Each number is 128 + 24 x the weight over its row's rms, rounded and kept within 0 to 255. Layers, rows and columns count from 0. Numbers have three digits each. The size before them is the row's rms in percent of the matrix's.

# layer 2 attention key, 128x128, rms 0.0609, rows 95-99, columns 0-127
114:127137144148134125123111131174154086134128121123082108133133116105087165104132098137128137111115149129105121095181111167164146121113126098157125087136171109104108158134174151112149119109106113157130101097132114104149098126132151123111119119121152123095102158130151136172172071104135128118137103130103135119146175134115127135159148124154158148191153104119137142124088167128147148183096
111:140143143120158114136106116148125135162099108135116118136120130146117197147135144108108158112112112121147127105141139132109134115147125124113098105120125078148118147194109129097129096149094102150107071111123104168151130109118126155158107091101145118111088146147113146115113136094109166156164087120116132128172143176098124116130163104140154110133159071103161111094156173110143105139098
106:143102119117124119115127114168084139202073114099155148175145104144147164097131117126117175124144159162135124123157102134087132082150168097118121084134080109122097130127131147106139139138105125127144094095156114178140120106122142127113112099104159156090112121137153093136125160117132172127162126111106127111163118098114116098149129130119133111166163129099141137100153116123114127094108
098:122117121143112145119155093132152108039133115124144124091164142124142132165099131153142093137123100109107137122105154118125135126127140130159166142134153137112117135135145109092108128113178110119116143157102134083110137131170159142103123177142171111127141127118144179151089106131127109119086125152157116092092115155145143121109128124142155163156096184148125105157156164134119147142186
108:151106128114130126137132117159116150178094141129131130166157102147136145096154119116146168125170154167130135113168123162120149087142156130125113083153116121106111180157066134138124136126129121076141080121154078138108140100150150118118116109123144169106116139159119097143124134095123170101147127123104118083146132120093107127149107135132130109165169131094172150093141106139135136081125
# layer 2 attention value, 128x128, rms 0.0592, rows 64-95, columns 0-127
098:151129142136091195099136137128109129137095135114133109140105161122125151094131106102101164132100141123140145132150102105168091095132134120098098192102142087132160197144087140120143138133106125163150145141111139154110156146146109057116132118128113130111105138134147087119101131134124149102142151120145133084105101093128168127122117140091129133115119130125165110152118097105068135115139
102:121147126158132129161101132143135130126094079078119141099129140153099124140091131134106149098084132154128108125181154091130124116113162114162121202120161138111146160160146111116120126148112144127152155121095125149090172155135089136113122127102139101180104160138107134125111111154122106120133136135142099112125109128140223105105151154118117136120123122113143164127133114096144174123137
096:166128153120148152084100112120152134130135138159138147108096162140132139138109110101131130129135125102118145155100140145155084145104129136093134171101099104128057125129059139139161092124122145080133121115132136106147116143154139117149121129143156129104139120159120128100135127188131093124117111156159141104116090131146115143108113134106115145085157121190130096108118098166160070096133
124:138119112143106132127148131122142102139152132098138142112172104126097135137129182155071138113075134142143126117157147078150136134193112132109107128161135103089109147123131150119101086109143113137128115138118159136135145121128128131128130126115098116156140182138108114107133114140147071111160128113121129085131104096081215144134143108125161144123128141131161121123138106090173173126152
121:088096087120072165111116094128125111100160171125123140076122132099083096148178130122154143142162082141153140173156128155170156108154118143144153098165095170137122146149120126111149141117129153146151099110096139163117150077156128102129146119129135137168135144131122078129130119101125079122132138092114149128147152146161131118137122137106120120153125136144103103109135130093099150143105
104:091148102144090176115107101132133083118132149115138131120114100123080118135141130150130197131144115137128114157194106088126105137113146142128099146181118136135175124132109131136111143154150174156159148121103082164117129130135116096116127112148106129135132150108092111143135142105181120110157135106114130127145127115162189150147173113086134111138105115112121135149123137103137187138105
113:149118140146138138123148119112113110128093108134155144116116122141189128136108078079109152159111134126142132128108091109134163124103144102157108169103169141127146104135140150156121140136122127112115171114109101125132103166064154118163106123098165131114175121092107166149098074148164180141123125126095105128109137095111109141139137116184107129112103138139149125115084120126078114134135
107:150167099146154141118138105161138142140117126116113133121147136129114151119127126160106164112068160149075089120153106095112128125116133089141100144097154121151150145142133154127124170145151135148141161127116122151085166141134103111147072127128158130136138149151128129141098140143117147117124138156127108130134114136106201096131162111104129087091107126089137176110112094054111167130123
105:133124123101117158127100135120174078113155135115161123130187085130112133138136167125140166125101111115094121140140143132160116076150137146092099147109100102149142094111068113141128161131127190127092102152134149148125124087131166152125110120130098107099146186126143120111153154109132100126161119148105168119148086116129140145115130141137147108114131141097155128135084154106165094120130
123:146116135104147082161146133131179158155165110122110107159191100125161128149133162119116107162117141138135099104125166111122126083199116103119102126144138107110116115126114132145129082102143114139087086157182155161113108102111118153129141121125145128108129151131144138115096154115114092135148134129105125121133111115058156155144138114178140095130143143097144149114119139140150165103125
112:129166123116142130158147151124168166133172145155133131161159084112136158116138127129155123119116148133136114117101177173125132134120087133117127091084086116147120104116144110102163106103128149103086070120145171099143104110136112134138137174139104157184105083165160122098155142153106124161121128174116119116166114144114095141099107114118133133158146124127115123147107127180141118114115
120:137127147134163160153136135136159165113129186125109147120127128120082104121116161121141149113132116144068141142138107092137146138121092120133155122117101144139149142148139120088154182076115118131118118134135066138143158104150100143137089121120140096170120095155119083138107141165158115121106127109143120116141129125188124111125083073119142128163111123150073126124162123086142099119119
117:137130104123173118119120145112132134112121118096135125138114081143174141143123069117157099116117136159161129119123124176124189071169181156124170150098114154131175125159119115132139152121145158117115113136116140125112104109120132113161167152125128175147112167108088139134147115118132110128137128090065121157116141158103130119128150185156145118109147121120141102178127142150124116146123
094:123138160103136148128145128147164151154146155161120132144146140130140143107129174119096085099132118123107133120138133085143110140154157112106126173110205138141080150121108123107097095175113134142144125152169139128120149112097090121102116150125117130132118153105137127139087145130155121107142118128173119096122112140093184166117109073148119150111104141124171124113116174129162183104123
106:146103139115174167135145151121135100130088093135189144128091137112211138102133106116145134114096142118132143089084143123136140099098127124148103177093106111123153067135139142131137133095111129118091135127148143096151087135124115127168155142105167140112122089140155140129133079184104147157119122134098112119107118123131097130135142168140114156126143144139118097145112123120097128161131
122:137134126097174147115148131141162175112155187139136182120142102113129111127156170156174118134120128149078118083123146127115105098162130111129156120126112154127145101162135137079159135086143106130096098166136143109111125089122083129159125130133112152159152104129148093111125144133112101134134132165118142126172130120144132115121085103122154091149154139121072136133109135146187122119120
104:141147163128099124148096156139096155126116121141121165100143133136133127102088097131094116076169104153173159134118091142109169148149085155080133150126148127152128114118124090093109113098110140164159131122097136129119166097162121096112173091117127103123127162116114087118104097131141116157120155114159152134143093132156103096112161130079112153113145121153153108126106150141148114149160
102:140115144105104162161114128124121086133115080119105105132129106119125121151078080145068145124098126137120153121145137148146160103122154154159085134113100098075118133157152118174145126086097128155101114131128100197109145128110145126132154119126129157121116149090076119141099079142115168148138139133109144126098117129104129121137099155126114113151133112131169099116098115163134092159145
103:066177117133141101141138095121146124124160147103102117097109141106119111103184143182179129132135127131106108141134109126157114166137127142105169091161074143183116109112151129129096157146138106100119118116149138108150088142134102155102136131130097142140142124151162139141136156096106140100093126096156144148133146126136058124126118145126138135156154110096115144167152149162108115138113
099:144180145141143120136100130149132159132165139135128155117106142139076109157117118101138092111120141132124109131145138138129097178137104143108157134150092124122119108097117116107147089100124138128112128113128128120144158109152107090137114114145120122139145132116122133104137180150131055108109111137120126125122069071142149134122143079123151152106140120128078116128116129153232094108139
110:098168135101112150082084146162136139117105143116137141123104125138127140094137174125145129095129166126109111142122194152139116136130133152091126128149108170121095176139109115104193114144111125174114123126136170150110159099143129137134144131144097117172119117125163125091111179159113080118099121141153144117118134152143142118110090117085173127151151141115120147146112136163162094140124
089:134098076101097093121110120109105092126138141148130112095092115125158101155118098111149097128120090125115140101145088165168150100155171132134141113165112105098089123141124134124117116082139136146090116123091136156165133110135154117109104130115176111078180138110105131124155139125148100129112136114100170134133126163094089154123136162177112122105150151126136107098118135125156078147138
109:130130166162124152121097158134121125131077101131140126135091119133082129108128098131115145129140146111129141153139156068097140165062132122201147156113155114120157156141143138099119156112124136139158162119130082119132155178152092130116145148117100125150106072128107112144139088137151149143121127108140108097132182111157183110114142131138123136168109112122106141147140144124091124142147
101:105094150110104154155119123112076088127139141175142106125075113113163122115128075125165137146176124133164120173122112142126111099074099138133097137162143145174168063111138129106107131096125152108162145113134141119118120098137151098138137119148140168129123154100148122169138142125127151119151120120091127125149116108135072133162150147131119129136124136144107098136124110063116135115118
092:115131110144089147141104109131099105122088129161122101161109175143092081112103070118102145132100113120149132141129092152115122106062148113150122100153154149120119169150144123136086116186126143096156161115141090142093151178139141142122131115142157128073110123125134154128125108124134168128143140113135094147128164160142137122133135147099086112101101125126134133109154087132096165127112
096:137159109127130133166188105125146127136145130108076121130148142153157122143115134109157108148092116185161069150104144133219132127160120140122090181142124198085112131125131115131151125096122144115101142114136125147154078138112124116137134127146138147109118154132115167125132149111154105117151111117124106135122129096162081143132109109104150134151136135144143117144114104151108116168106
109:117126141138083120150148146125071120112144104127133144126111135078136145134117138153147096158177102140139163125133119137108152122131134145124107114079111120144148082111147121134132155101137100130135081095112126096125090099103127106142192119138103129154083117126102137120157104096073160130090131125132135130137114174140061088123114169071118135146143109123147075127136121122112118148139
092:092100116178138099099122139143098124109113102089107110156127118140159116149085146146144122120064152160107132079145137121104106076127154114150121138117119125124142152164159149109139135133140128161146139134130106160124137116099151156111126137132114109133104142114156165135143112100049150169126133147103100139112151113102181142124156115151156142135125126085144155132118064151164109151117
098:091128135141066126153102142134102119107135129126114148127125120141086126149087125129101138126154105139119153142181153112113100140115098153125129115151082120109110148105144115102112153096135077137162117079119161105142145110134177141079163112130110102147071133146119115096162134127086117133101149131146135080140101101175098104114101139112155160177130120138157099106147135127126095151130
117:167137137111114116139120154109116113118151079125160112110144110142095131139079116131118123096093124099099114130152133136152171137179121128107139189111123082131128127105126140141068125130144160140109139136126160135148145107099156161115103119104121085120148206101129114124108085136131097113115136148117121118109116092083150164122117121167122161110151153128187144108141158130166106136139
099:104117125140181132135142134147144105135108126135150096117111124112109145107119125137099123101072151147128111102166114144113117087087177125152137137161111127109122158179154117169121110136130155153174136153118140126104111140113104122138123143138154181151151121092095128143099097142113079135121154134111093170118153131134201123144136087121133122131160143095091134171113134132155174143090
103:118126135138135115137093122108156133115112124129119105128126156145107099095128132122106153113100139134133084144134127116134133138089161105148099164099114155148104132134108144133189068118108140088095153110143112142130173119171164157194130099124180115144103101133133127100102137173135141116126102114115100138100095115090161125105133149149157097138132132145125179079139101124141076113157
# layer 2 attention output (transposed), 256x128, rms 0.061, rows 128-191, columns 0-127
094:129108124130134078152152112128126151181128135144093144101154112157111170126085160152159141139100109156083152109153138131124123135130134090147125119186129180119137138136143132143117146106135129151129085117130107125124124151132158121118134159165149109143132107100084113133139115083173162123174086159127110140150141195108080118130105132169174140141136131123126125119150160140145170145153
113:169137143131093112095122118088126092168147133134124132129124132154110142134114128118094132139124125171161148141122118165150128139141145135061107126224138164098126110139123154177133152133130145119109125125147079130126153136108185118170156148116130131126122141114127129151123134146150141114182124136164116149148156197129093119095133153175129135160171150128100119126135146138142138130125
102:077100100105124153166174121139099158128113118165133141097122126115121166129147131142128126080108097105106132096076123135132164121092122082142167122077133148141123127134137106109108153069126129120181148119146166098137149127106083164110125143134136116155153117132112114107094125122121121097138105131108109124143114111094111148143120108131163164110109094125173149124151175097147117113178
136:105175119131127125130115136131127097175104090095113106145124112157142106136132121120127119119108126141104127109107112140151110129184105180091130155156115179125170097104172140138127141104149132113190127126101075105116106146131177139128150147141111129125115128112126136165101104159150141146119130183123128130146142196144105114083090119146126133172176109144138158147160136132118139134109
138:127159142157170125097123103147194154161132102091149081144119153113148164092123121152109115159071127166099113137149098112084092125124133167144098128092163107130136120128148127113152142165072116114185119145168110082147124143150149136115144084151127162151129138117115143135145134134137145119143161111122095125128130099135113132123152127134120119173140120107159147136132149149177134138151
133:144130172169131106125112096116157143200133112074130094129115159159131161104117135117107133162092117168140140109145122108135105116146108158126068135126150131112132126150130178147166147162094123120126086147118095120127142129137174143144153092166155120165112159131124116161161117127151142141149154108130110143155141161108098100117147181145103139175165165128122127127128110141148141130122
141:106109104096112104173149135110096114105147179134138121081138137119077145166117188113112126123180127138133126142141153112121158155111147085089095124123104135141124185137107150104132138163149093100089143171129168181110090147117149144113110163135117113127128132124140113119150153142156136096116101118110119115126132150094130102160125134098120149097130131142129147115119146123068174104131
116:187091166119083102121089100101117101162127156121090166139153130139089119131123136135130154117136095120154168105116150146146140135145135134127100113156102164103144152170123161157149123125133132159077089121094108143148109148128188136163138115150163133123134143117144124151140109117158168128157107114138110134170146167122094132136109138164140114169141165130111094124120108150130166092119
111:141134120136176102129150135153098121136120087116111083145124105127140124102160139172103100102120099139097119102130052129133115130172115171127161130156124142139122094111204173101112101088132118136180112117118108135149127109145144143117101108077099132160115126120113132131109155133127155148131139157103118132141142140149111138120089093123113135143141078116153167117162108105131116135085
142:144169112142125121120108173156104093127109102108122135169133072142155071150103127113135140097139118072108131099105120110113134138176133194123161138143111115152140109117118170125101118110162112120128116095066142121137080125134166116120121114110088126104122150133140127131099122135122148149120108158118140146134118161154143136096086104116100099159116103130117137122132082132114115114061
126:133131111115122134091136156168113086092126111142110157161125136113128101107139114151158159100124139068137112147129106132088090096140137157147201105127134093156113112120146127154093118125144156144122142098140116137162126115145089125127120086107105122112161118151127116105085144122065098175127106091113152122131096082150142155138120090099120138114119079113126106156124109139130088142127
124:146126133110122162097131089170124126162119123133144124115128152145111135100150094183123117175096111150148081130131136169126136057101126164111117082074140141134125094138156138121131111116116140132138141146152108097168115148141154119130154114144112132128158152142118132137102110139113126132130128120148144123131143113130134164137162140116138166134136169134139117120130104221209125124162
137:137135100120141102092124097106105098104152138147173104109143135120122125130091132105131127107127126154150115154137090125095115144134124139133141154180111083120114146123106141130114113155074127135099116147152135177144132092145191090092114122103073101136120140129131141145121175136101116125144121108138127135087126130122154140120131086072140117154120071127145149101102121085076115141177
092:112143112100106129143133113117109128165095074166092122131149114180146132164147137113123131108112086088089141092051146142155151144144140135130130124133076169103149143130150129136140153060160119163134102093111139119142113116130114147086120122149125098079091128121121150140119116118130163070125114163118150142134136174130102116121133110158155107160115130141125163123133118119138133127101
109:105078119099137101110142127155111076087126162140103117093132140113075129172102151139142149095155155112140118161149114119090152133105131112102146117138114100147101159115129127120110134149130153122114129131161139196180130109123142117118089159107107121129168135154130114108118130129145121145109086105109131127130111103114160135177095122062129152077109095133130144095130130131088097138153
138:134140123111142179086113122160115099155127114144110131130128112148107109107112098165128148131116077104136108117099133163099162116143130188148157108076100114158117117124140155129117102117132137148149126109135100132175114160163138147096124058114098109110165128144125129142087136148084148131136078129133154134107106085127146184141145108129121141175103103147138125126116093157143092130124
101:106123095136167116152175086112133155158112092116135075090156142123149124131156117175156142117100113147113102111118135118152108128126130116152133159145175146109122109109131113110143167126114180106122140160160099082090170120128096108127119177125106136171110114106067148126126165112117118099112150162110156126104132138140093145098138124123137132141153138072116128148147140145121116159166
105:141117111144143095146142130132108140084148113063117108155104139115147131126138143126147114124140131139158134160171075087129074143132126121117153135184146129142124106111121169128101143172116099095130151117131145081123101144141194083130126170116105138157145135128156147130141167141144122159152136114119125146118171156144103122133112111099120095108132115089098147132168129137104193106134
108:144121159145105154089113148131115166111125111103148115164103124136158118091123092110115150122129116126126113116129140110118124101142094124192104109079137063119119125141109089120121100127142156149124114104124124147121194094148096100109131090132170148109092123156143148120157101126115112161110167088128113126133100066148190125122146146099106118132092136155135116131109109099141110148109
107:116134112110131195127153114122121138148100085149147130094127128145148147086149103154123140122116082118140110089057097161123181092121103167116159115084139160138141103137150130124094152085114139128174158113130091099103131139128083185129136145114093113142127121144135111134072128139106115125156110129124129143139113146122118114080130101149151169127137094117119117155133132138138113114158
123:188102122121120161090169127101147149132131128136110143130129127110136129080133101150142118151104108133125160113105073209125137117149119146173195104123130150137135102140163138179092122105094148163151134095151107110135166112119111139134123102127134109133170111154125115141116124180106126162152122126112144144120115124110112131102136127195137143130106100136137102160150122092156116135137
080:094180119119185141144144102140110182108121090123144094142112105116143167131154115151099102110125132126126106158124085084112138140121095133108144152083118133152158163119160113085124145124104097081201162155145159086124126128123141124122107157103089115157116126112159144136137138140164131117139144137116100136106118122138147108116112088093107127135108096136160151134157147111095145104150
110:146105141124115140129135112115138100149152169145125160070118172151098147122128140119138134183120154180159117161134134151161127102112142088091101128172149152107118121132135115176120165166115109135096161171158099129130128121093118117153155129115152129113144154122119121135155117147156110159143129116165167149111135154102106102163159163131143167101141196151113117130116139159161109131139
102:128105117154142093119110173149172130126125101118130113142124146092124120154111169125098142175129163133125128117201130060099111142092142131146101120125153087151097146139131117133156150204125118110110092173162119126160111114136121153120119122162113136168130134143097103124140158067127125158142113110113108111126123096123155134156151150078112130116135130116098122126120113170141117150116
102:125087132137121089159107118120137156143150141113110160150103136118112140125137142108107143138164137151126163157172139095142135153091137065136091125169151120086121144144074123143137150167112113129097111114102135115120117146105142109162131133156188158136127137110138114115167126096154147109129108104149079111159132116117106097146145179171104089111128167114101121109121168121159166105114
091:134125080145106089121118161101100127101118089113147107146145158107139146138108135099086132113124124085155142101153117115058100113130107182175128112135135099163087118117146134099102102135155120107127100134119157159094123170146171097084123139119077143140110140160114121112119117111091124166138128103104080133159102135107150122105156115128109124130092127112134147102141116123116160090145
121:102125112143175094125102143154165147094105135150146116156142125114143100117098125128137144119121180157108094147162151090114073121140112099164129146134144081115103110104125090114127128156101169127132103141135141142154166084145085091115120161130088141130107125113123116113127131102082118150128145094122130128078153072150122153119129102086130109109134113078092139148117119121099129165145
095:163130155145115109117091180113111084091156151123123158153092097121114115104088149107128115127154149140162140180156103154137128167150142147089147153202114142120119135122124119189120125156150114105105124139118111161136115143119164120164115129108161118108128128132138106127114121180125098183141134131157136140104129174145125101103113141148110094152140156136102097155123122128088138108114
109:120158112167166131124147166145155148138112083118140117135097135124152126084143132127117123148118160164122101158170092120138104120147109125125148174141149106128141073096148084134118159138131170099170143133146076099115134121115088133169143158123135167147109106104092104145118118137129096179159165138126143119109144116152113111119118140124118132111174146110099114185157143151164124162139
121:100129119133127116128171155114094104117087079130124096143134093142161122118161137101122125115122128145103122117108081116150140149179120130065138150175089144119136123098188137102129123097159115095156167099117120107124107105128154116145136165090105104153119126106114169152114131135161127113120161152133139127132139192168133094098116127130106118141157095147131132133171157095119147124096
106:164121143111085138071111100090138098155141144084100148143100139163124131140097130066132136130140106130176153143132127146142118148119144178113114134160115135115142150118118153175148110198117118119094120121133113146159139133138187134121136065144149132135141141175162138133127125171141146172165132092141113157138145152110155140116159138147118088169124135137137104102125138119123126131137
115:161104130132101118138158116145112137129146137144125147139095146102110125117121137147128105090133092128167145071151084135103173099108138110107155082136172126119123101171095150132073169133139101110157143086131138121148125156102164118150119154115137126136177155127172112101122111147140114132149101142101122127148157137138108121156110118165115173099124143118148134153133165146159173073096
096:135123105172116095154150186156094097131144153142130131140123111097119137121095093129149124165092136176115148116136141145109134146124159143157147149141134113129140127095137124148131120109163093135120113114120171162152112158146164121103128150146143128134123104173143151116157118161129141127133115141101163102142101113114179060198159151116144127161130096150099135125145119112149122117062
078:138140131104144165107137186159130133103115152135143142114129131146148151127129099109136126119137157170133124151137151095143130148152121147090108175163122074121119143093118097199148115106149147091112140120158147104117087141125145078142176149119112120129125124205117117175137105126081110134126132148133182097113095133125107122171126119095095121127115140177134119129121135145136128127155
082:101090125161109090119163132120133152199108129147121128136139157104106182117101151060124117129096085124145145138103136129154158099098140110152143067100141151121135130116130139105168135117160113115138110112158139140157156148141155176105096099156134144151117119130169136149148108122158156139133109117107082140149106117153185128169143146116143125138103106134157141108128158108139118126109
092:137148104083106145130140126103168148105113146148119114156081167139140170135122113061133123153132112137115069115131121121130120135125113154160138121112143101166141179131128139145130086152144101087118104145154090151139115137117159077094133118156089123133134110148129105118150149117114135157141112113087122126107111138120142137191145121087165148141100089177185128127124120115131121166127
098:102171075126129145127106110140158116116139090103129163176142167126094114085150166091106145131117106085127082152128060142081133161144129155145110113120167118134118146128133121116129112117125088139152125151131111093151133133101138144145102157088144165139115136096113127124129168096152138113149138099151098177138136125104126162120131120120119119139126073084103166122133163123096126142121
096:116171119125136123128141121139143120112138129120117075118097116134128126105126158091136102076152086092146129106103131098100128138153105110162129101155172089133152119150142136121069119127150124140134107165119141167114184105135164114128132160067114123134108127139073134121120131117117124107123141129112138178168138106104107102113134120093134144125166071108104159127150133080074140138118
084:143109165113096103115129120105117127123128156116157094140113146086119133146158168147127126125122104099084096104100143101160144127133123145088133146112147143096117159143155107099160155119107123099146134147158137121122130097138117192125116103147111097121189120148114097165070112118117062098168128122093112136132131135139143111144114151108141181135136169159140131140169121154161151123160
078:131144181119143106176132208155128068175135136178115136141108150136139116140161132140115142108142136139121099134172157118119132117149134116110136130120134095123112153157101129136139103126115137117167071078118150123116121145122145132135159153125124111124121120118107141162070093117111095114143141089107145092110120076125131116118115078079093119139137135137127094151113109113131128092096
100:112146166152144032122151131165121099150116124166132094174072158127132142116087135125141094101141126122171127128168134133119162140141140133153151105128152086143112170154116153116117103160139140148159113141140139104159176141135147111130098102125100128112119095117112146141136119127137151125193161127113112127124136092101128102136115091118122113153180100106112154116116159135127119115140
079:165131156095182142127096111145140156159113109139129141121136123136113075124203138170149153155131125107079113124132154145109129165135130130105126108136149136140087113131128142068120136090097150123131136164089141106124136182138108110119115113153119121103162136111093124092112140164104125126146119114151118141165140104147117168113124134107109091077135164107127109107088129163155110160119
081:148129132105129107109104196126118108108124115143133117147096075171154127145144090168109120108112114162114161160179129139124091132142164101112090132129125095098106143093121141118145131132115099110118136094137116114156112126145154075159117119122126124107103111106144125150142114182149131147133142101090184090136076149175113125130150167126135148170150114134131118125103153113160116098106
097:075172078133099120106095163123071115086133105090180130135104140159107123111116117117103098097114141088149107154163096152144126103136147138085100099131139137124108122114127137186099097151156129099150163136152102112119093111125143116135132140100086121137141146142133112093159119091117097111091153129137120108130132171140125131139120147092102121123154159137108128144143110158154139086148
091:145154191150129114152134142126159145149101101184098116149098096135134138134142116113108124157135137121144130135143144132113112092132115091131112173148138136128169111130082098097107132080096104152134057105142132095108152144137124131173147137136111132108063109122156117135139122139096150125150175155146138141087134147096128095136090159134189132145158145124136149152106143109128124107128
087:129075126177133142096113104114139151125147167143159073105175158141109105104130136113155129109128158169129136163109141146168110155148140096131137113124074120140138137133134138103139129109116111111097136098120150167106113081125104143110090081170159115123158138140122129117172122161123154111116075106094107144172129077137146122159141134134108159086103133145112136123116113096141115152115
091:146133155133127097123130195154079108125119136132105114129103104161142150131123090130121123174109150160108162128132112099121139114153117119104133138141132099108147147118148114165122106136113104096151137072155087128167116153145152093146151133138121157137109136150146116124122108138115158142179110109115144093120079164157151068157121177165136149159142118167144128155149155165147089123115
094:097140152117145102165093168115126122131138100096104143144107115152119082105088151134133135105149136134111094154197084103135130123115097087112126088178162116129115156145130155106128143142094131102201113120105121087118128133120141114127131125133132131150106112090120128124139121138141163154144158115104113139111151140136140140137110170170131130133142165084116147166104154106069152124161
105:153109163127130103121139168139112113115095129112151107109168138143161120151123109109137127182111147099143117132140123126131111133119160129151144156093094109095111142094128204169104149127109081108125152105177133087104079149170079108125138158151118138142114126144146145112164117164088127114147115145113111100138128139136172109120110136139142169135100099135154131125135172178158137128149
086:126156108101148145124116150164106121102097119110154079130124138136120123129095092173170120125123129107135126128169108182118161110128143183141177131129117123132105116093145101134094144141123117095167150131145145085119099150146166081137129174110095155118123148148135100155115144164130114103139148158118142101094113165120188098137108161104095139119164154163134105142163136140116122113140
091:117126112127094135158104063105110146131138154126111155140124165105119110144120167116107180114146117142125106124111105095115116123121117123136119093150140138110105089168096084130126100124155164152136148124118102176139170087121117183139178121122145114161135144103152143130128128101138148108090105090168114169132182110122094158101134102151129105102074136115112107118113125109126163133106
081:125109154125099131130127146097161204123102108085090118133142099121160179106122153101119128134140093131191087139095138058170112122104133110162100108100129156120149124128124127158156134153165135125122117167150096144108128101150109129124163120147109127189130128143144126093129116103101154126170146137108093138165121149135141150151138153129121107130132101114152120116147153124131170138148
097:167150107157134111117136132148167107123149133165129166107131118203153142158081090097130130159128138188137166153134110150147130168132120087156127155143106098137159146122123113163142107143159124132111118145115153119113096148130119147120109124144179127130119100134157122084173151167134194132146121152133096145136156112113156092147147141119103119116094113132112136150099131089098126136145
091:135137101115129114135147058143151127132109145106100128171127168088087120101131185124155150162136133068167112101126111108117185116106108153118126087075137165143140133150139108111136153155098122166164148148125108102106145145120119157146127094137124154106121126099160110120123126091145135132135119147151077140121149108106136147117100080146132108113141112091156142122135153155108110134163
092:128132108132111158117124177125104117069148144098149122113113077139136138131142072147116078131115140149127144134137131128148094104129115133093129171163122104116143131092131134158106137105132129090103158137130099138125103085152145063120155129085131140094113118175139122138106093120133123145085123171114196103106124177152110126110128182121110140130143136173110133123137110107155126140124
090:108112186119155132103134199152140089143102106107133106133171094082122136080128145145103121156091108099149148094098109106096139143136153086152132162114123112127128139137140134125126135108115134129109128165130117159134147138119138081145123161132131149152163125156070119098104113118131109092149108121127149138172118154127134109118085139104126158132170069100135141132178114152151105131118
073:139087157163185163101121105149168121160146133114102109090138109098109139100154136166117142103138123074073121137109126122137095134127158135138120102091100128183102077107110138075134131114122151137113123098098166136113114113072172152144127102105152131135147121104103144133108161128160091114119107125146148120126102089127124136106148092119143136118113126093118114092108129142104097112118
100:118102112114107132097122060119116147145127098117173122104122153123129154135127124123131165125121097098144110152107115117096114182099110139147147124122145140118120127120146085158157119141161149099122114181133136141111176144123120157112136141151109105161172147156125089117120144121106126092096135154099109175165119127131121106175199123114153118098121128140150100129102131149153184082148
097:126160120114152138159102176133093082117131120148145111106149134148123137150092085139133114118105170158124146135173095162098131105130153086109152158140134113086142127125118134140097161115108126085149130087103125127129145146126138092127128224141125140098095154119144130174122139154117133108160169113141140093120088161151123112127135132160149187157136122147110133137129105120113131135111
087:138148102109136120165146150124134134077139118138140178099104115153130122135113090175135139129154161169107146135175152119135153130137148129141105171165128119164131123139126122148106119132172161150147100144131122108092093164098120111149139169115134114108127092130094123129090126105127152140061148143147158098108101139127094123156138107118110102144151150144133090168093114136062167124149
071:156123061125111115116124173138125091118143117141162138121119126136131163140088079145118112145106171137131142151161094149120146162124166133118117172148115109121112141075122129195115122163166129081130141141127101124147078147131147083096137159086106117124118118158148112113133133110135124161109130141116151082120087162127135126180165129122131151151095147165148143139148131118143139133146
095:128096162122089106086152155108131175108093148169100123207141126138118154143120121143122097124139159144143080144163144135130142103109121110123121129085082149128115160153151102153150101158126089141127147123160088117166092100183090142121121090175102123128151103159148145142133091099125149126159126136124117122107148108132141118147101106123093140136131133134145095118136151156150122119149
090:147163134138157192130141145150119170116155115092079128090127103165160155116134135111130171133141121139103138102156117070137161105135168135115098130152109149139144074118152105131109171130136112134104098095110080106101092120140129133178121166114125127159109133153117155092144133126156144114117151132126128139132147114114115113131126157108105119110185120141133099147159148078095109161138
088:151112143115165122105117120157178134148095123134155169109123129079085131115171113114115109139122148116118120154120108116107115114129138101108138089097120095158103126125133144119150100124143171091106140177105164105159113145108125117114137109127108157130184146118101114137109171084101118125143108094151099126101145133143094116123073121067119135122133149103159115098118100157189134150131
# layer 2 attention query, 256x128, rms 0.0635, rows 192-195,224-227, columns 0-127
089:107136147162159109094119130125138119131150092175181118107111104120109093126122144138097135172120168123121097156127109113163143120106115154140153092136123114096111129133139105116108210073133103125078141120141171154095112152108161106118121124126118123073128139117123118146118101139151088128132121132123142075139145077109144134146118159135120139141114144069117108127144157144166090122129
089:112153120145127128119103166129137109114117114118153137132119133132081123145125144127124087125092109119124108111138137107129120141114092106181105120081164140172109118157136106062151114126103094153127120103094144145135161095110118128136147090128148104116112128124148135094169129109125140140122080154107129144159156173109148095125133121187131162072143109134107119122112182102132070165095
092:141125135095142131117101096120086107128138147145149113098150129102159138110087113127111154145140129146160134149120147142140129094148110138093134116152084149104119135091143146190116137091127166112124139131172124113101110133120138124121138150111141158106127151135123092159112125126137127139164160139141104082098080064100119172127118088090101085180122156131133078111114100135170120094152
108:107135124119113123135095160108144130132082117110127116101103138132112144159087134126120135128085088134126097111126131114131140120131119142183110141106172148159136103155130154115165098133069085177142100092083136140170134094099105144159109100135127110144100104127148109088130084111107115120155085154101169135144157160110150093154126117152145123100145098107133118115091157103097112156127
091:125153144090149134152124135125112123083143122180181117134117159143093126129122125130140077122130131121093095133115137125141115111116162136090087122159176123116105145124113143133117121106106161192068139114118160119120144137117132170148181136115147148072148114146127151112111124122150140094165093138190158103139137132106127137125085141165141118142102097080138102133122127100146149139120
078:116141095140116106093129142092120085113129130171126123125123145101111123159120163133103089139100090104113139116160124142116091131129080115135125131118160093163135119169160105084120137135101109180104093120103099174148167112110130122132126100107117101135140121134164158094178136141094114158147122165110126123141121158084117121157156128146108165107137116150114115114123170105116124199109
064:149163134091134120155165117139149147113145147145152133142107118111148113118138085148095136121175158130143058134098154167108186133134111172172132144152106135119114116098110148174140129116118171152119156139143144181099121150142146138095138134118091106105137178161151119156080149144137139110124128175112169118110134105123106115129124149105122120178147159094130137100129125128117136101145
080:092102101153100107073136124125144139128138177106156130110098143100110138139135148154137119125107098154078100136100151099161121121131131085119145177121133132170135104163129145159112137117093104158099133127083142171137126141083107128143092113113119141147158110120143124101147091135135124124155102136111137153125149158125122119156132146170124161104118084096089102097128161118072101150089